{"num_hidden_layers": 16, "hidden_size": 192, "num_attention_heads": 12, "num_key_value_heads": 12, "head_dim": 32, "intermediate_size": 576, "vocab_size": 4096, "hidden_act": "squared_relu", "norm": "rmsnorm", "norm_place": "pre", "norm_eps": 1e-05, "positions": "rope", "rope_theta": 23900.0, "rope_fraction": 1.0, "qk_norm": true, "attn_scale": 0.21, "bias": "none", "tie_word_embeddings": false, "parallel_block": false, "extras": ["capped logits"], "init": "uniform", "init_std_qkv": 0.049, "init_std_o": 0.0, "init_std_up": 0.049, "init_std_down": 0.0, "optimizer": "muon", "learning_rate": 0.00214, "beta1": 0.9, "weight_decay": 0.17, "lr_head": 0.0096, "max_grad_norm": 1.0, "warmup_steps": 0, "schedule": "wsd", "decay_fraction": 1.0, "decay_shape": "linear", "final_lr_fraction": 0.0, "batch_tokens": [65536, 131072], "max_seq_len": 512, "doc_mask": true, "train_tokens": 493300000, "max_steps": 5206, "dataset": "wikipedia_en"}
Each number is 128 + 32 x the weight over its row's rms, rounded and kept within 0 to 255. Layers, rows and columns count from 0. The size above them is the row's rms in percent of the matrix's.

# layer 3 MLP up, 576x192, rms 0.0608, rows 451-457, columns 0-95
size [ 97 103 108  90 104 108 108]
[[ 87 122 131 128  95  64  93 192  75 184 136 108 117 165  92 137 156 130 100 108 145 123 134  97 142 141  93 134 180 146 152 157 125 111 137 132 155 136 129 122  89 166 124 129 119 106 115  91 135 151 142 136 150 143 114 166  99 125 113 133 106 131 156 188 112 151 109 104 136 187 121 134 134  40 107 157 140 117 149 176 116 165 149 143 153 115 154 109  89 158 179  65 122 134 158  88]
 [112  46 136 124 123 183 145 164 118 168 130 119  74 132 114 104 130 136 148 157 137 109 133 134 161 106  99 158 134  60 145 128 112 164  95 149  73 166 129 183 117 200 129 152 144 122 126  88 107 124 105 159 151 117 146 126 164  83  67 108  69 114 105 105 124 145 139 162 140 114  93 126  56 106 147 195 151  81 161 183  84  86 138 112 135 157 168  83  73 122 129 171 208 150 139 139]
 [151 145 137 123 102 161 112 174  98 163 119 118 127 127 127 166 172 148 155 157 113 153 186  79 195 177 107 153 157  99 175 118 159 184 111 112 198 137 122 180 146 190 133  83 131 114 109 151 179 129 124 161  70 154  87 151  43 109 144 134  97  98 143 117 131 129  88 140 156 117 102 113 161 147 138  80 135 125 133 157 130  97 129 155 141 116 131  94 135  71 175 111 132 159 190 124]
 [ 96 128 160 154  92 118 134 132 116 133 123 117 129 153 106 148  92 153 116 176  72 137 144 128 141 214 124 106 148 149  71 115 133  98 148 102 125 156 132  57 122 139 152 137 146 147  43 161 135  87 121 111  87 150 108 100 130 144 161 111 180 120 157 137 116  99 118 102 128 101 147 144 133 159 160 158 194 137 139 156 144 167 134 153 154 128 135 178  74 102 108  73  97 106  70 142]
 [141 115 110 125 124 160 126 122 100 108 162  79 106 109 135 143 169 151 108  91 155 172 145 116 150 132  88 116 123 101  88  86  86 146 125 120 154 116 168 112  80  76  91 154 128 204 141 115 155 170 154  98 154 135 132 165 157  99 128 139 154 163 160 128  82  79 103 135 141 136 116  34 129  67 130 148  65 105 143  94 105 105 124 166 168 135 115 106  69 160 139 137 100 177 158 144]
 [153 118 117 101 159 140 142  87 135 167 178 142 125 108 159 156 171 152 129  87 154 142 193 107 169 133 146  95 142  91 128  99 107  80 113 113 210  90 138 139 132 110 135 155 156 204 121 146 152 107 111 121 119 176 161 150 131  77  92 143  66  83 144 138 163 125 153 142 155  61 104 100 161 100 191 147 169  79 154 144  90  99 132  79 118 157 173 165  93 127 113  94 117 151 124 152]
 [122 161 116 125  89 113  72 120 107 138 120 108 111 138  94 114 155 172 115  68 134  90 109 126 181  76 106 109 144 130 120 111  74 138 110 101 106 111 134 146 105 143 131 110 134 147 130 154  67 150 179 200 114 151 123 156 138 175 132 120 136 189  70 165 114 162  75  92 117  95 134 116 192 112  67 102 112 171 213 156 120 133 122 138 154 134 135 131 101 157 123 154  31 131  99 148]]
# layer 3 MLP down (transposed), 576x192, rms 0.0558, rows 451-457, columns 0-95
size [ 97  96 105 101 113 103 106]
[[158 131 114 138 161 180 137  84 146  54 107 180 133 100 161 147  89 148 177 173 114 144 115 150 111 102 182  97  95  92  81  95 112 127 125 122 103  84 116 130 157 106 130 134 111 166 131 131 106 107 145 130 122  96 130 106 151 108 148 135 113 120  94  87  81  77 112 129 120  90 155 134 151 214 107 103 141 136 139 107 153  99 108 123  88 129  90 151 117  80  54 197 123 139 127 171]
 [ 72 215 128 109 132  81  99 131 129 116 175 122 136 122 128 139 118 179  68 142 102 159 101 104 107 156 152 105 156 180 121 128 130 109 171 112 208 136 180 137 134  50 122  99 144 125  86 134 180 121 158  93 117 169 177 136  34 122 149 148 174 155 124 138 136  91 141 121 148 148 169  83 190 159 123  67 143 144  63  71 141 173  85 145 100 111  88 155 190 153 156 113  50 101 154 147]
 [ 89 102  90 132 157 123 139  96 113  87 158 178 163 115 137 132 141 114 111  64  84 124  35 190  81  87 163 101 121 165  79 104  60 122 175  80 108 134 152  92 128  56 118 163 111 113 117 102 114  90 123  79 161 110 155 123 202 145 143  55 158 112 136 143 137 111 152  98  93 145 135 168  96 108 154 173 132 115 168 119 112 102 126 121 138 132 115 128 122 184  98 104 140 140 111 127]
 [128 163 155 103 120 160 137 163  85 141 100 113 130 141 149  75 170 143 131  89 172 109 127  48 209 137 143 135  76  79 143 153 139 143 158 145 142 111 168 135 160 104 134  98 115 138 167 204 122  99 129 115  62 103 170 147 133 123 154 128 132 182 127 107  93 134 162  97  86 165  98 189 137 145  54 140 116 109 130 115 153  94 116 104 153  95  74 176 103 133 164 127 106 110 115 113]
 [212 121 121  94 151  91 124 147 143 141 139 151 109 154 161 168 124 129 134 123  67 138 129 132  80 170 141 139 170 142 107 188 101 118 142 118 154 147  97 105 151 136 122  80 101 107 165  82 102 126  91 103 109 209 186 129  96 114 152 107 145 145 205 121 175 144 125 219 140  75 150 165 134  92 138 148 141  99 112 139 109 100  61  81 107  92 161 181 164 133 149  91 124 135 102 158]
 [123 183 128 176 113 128 101 118 139  69  80 149 119 151 119 111 106 103 122 176  70 116  79 130 141 142 107 209 123 167 174 149  96 150 148 144  56 137 119 137 155 119 125 103 140  76 172  95  99 158 180 130 116  92  97 128 106 160 102  92 163 150 126 153 108 148 117 155 117 154 181 109 117 173  66 122 105 174 114 157 148 152 134 129  79 106 123 135 106 136 122 115 147 167  96 125]
 [144  75 109  87 146 127 140  83 151 130 110 121 177 127 144 166  95 123  97 167 140 193 122 121  80 148 120 130 117 130 146 144 184 123 140 152 126 136  80 131 180 149 119 153 163 113 149 107 154  75  85  83 137  84 115  74  87  98 160 111 128  34 168 103 148 103 142 188 123 147  99 168  80 158 171 156  95  78 103 108 178  88 148 122 103 150 112 149 152 109 126  86 160 119 129 110]]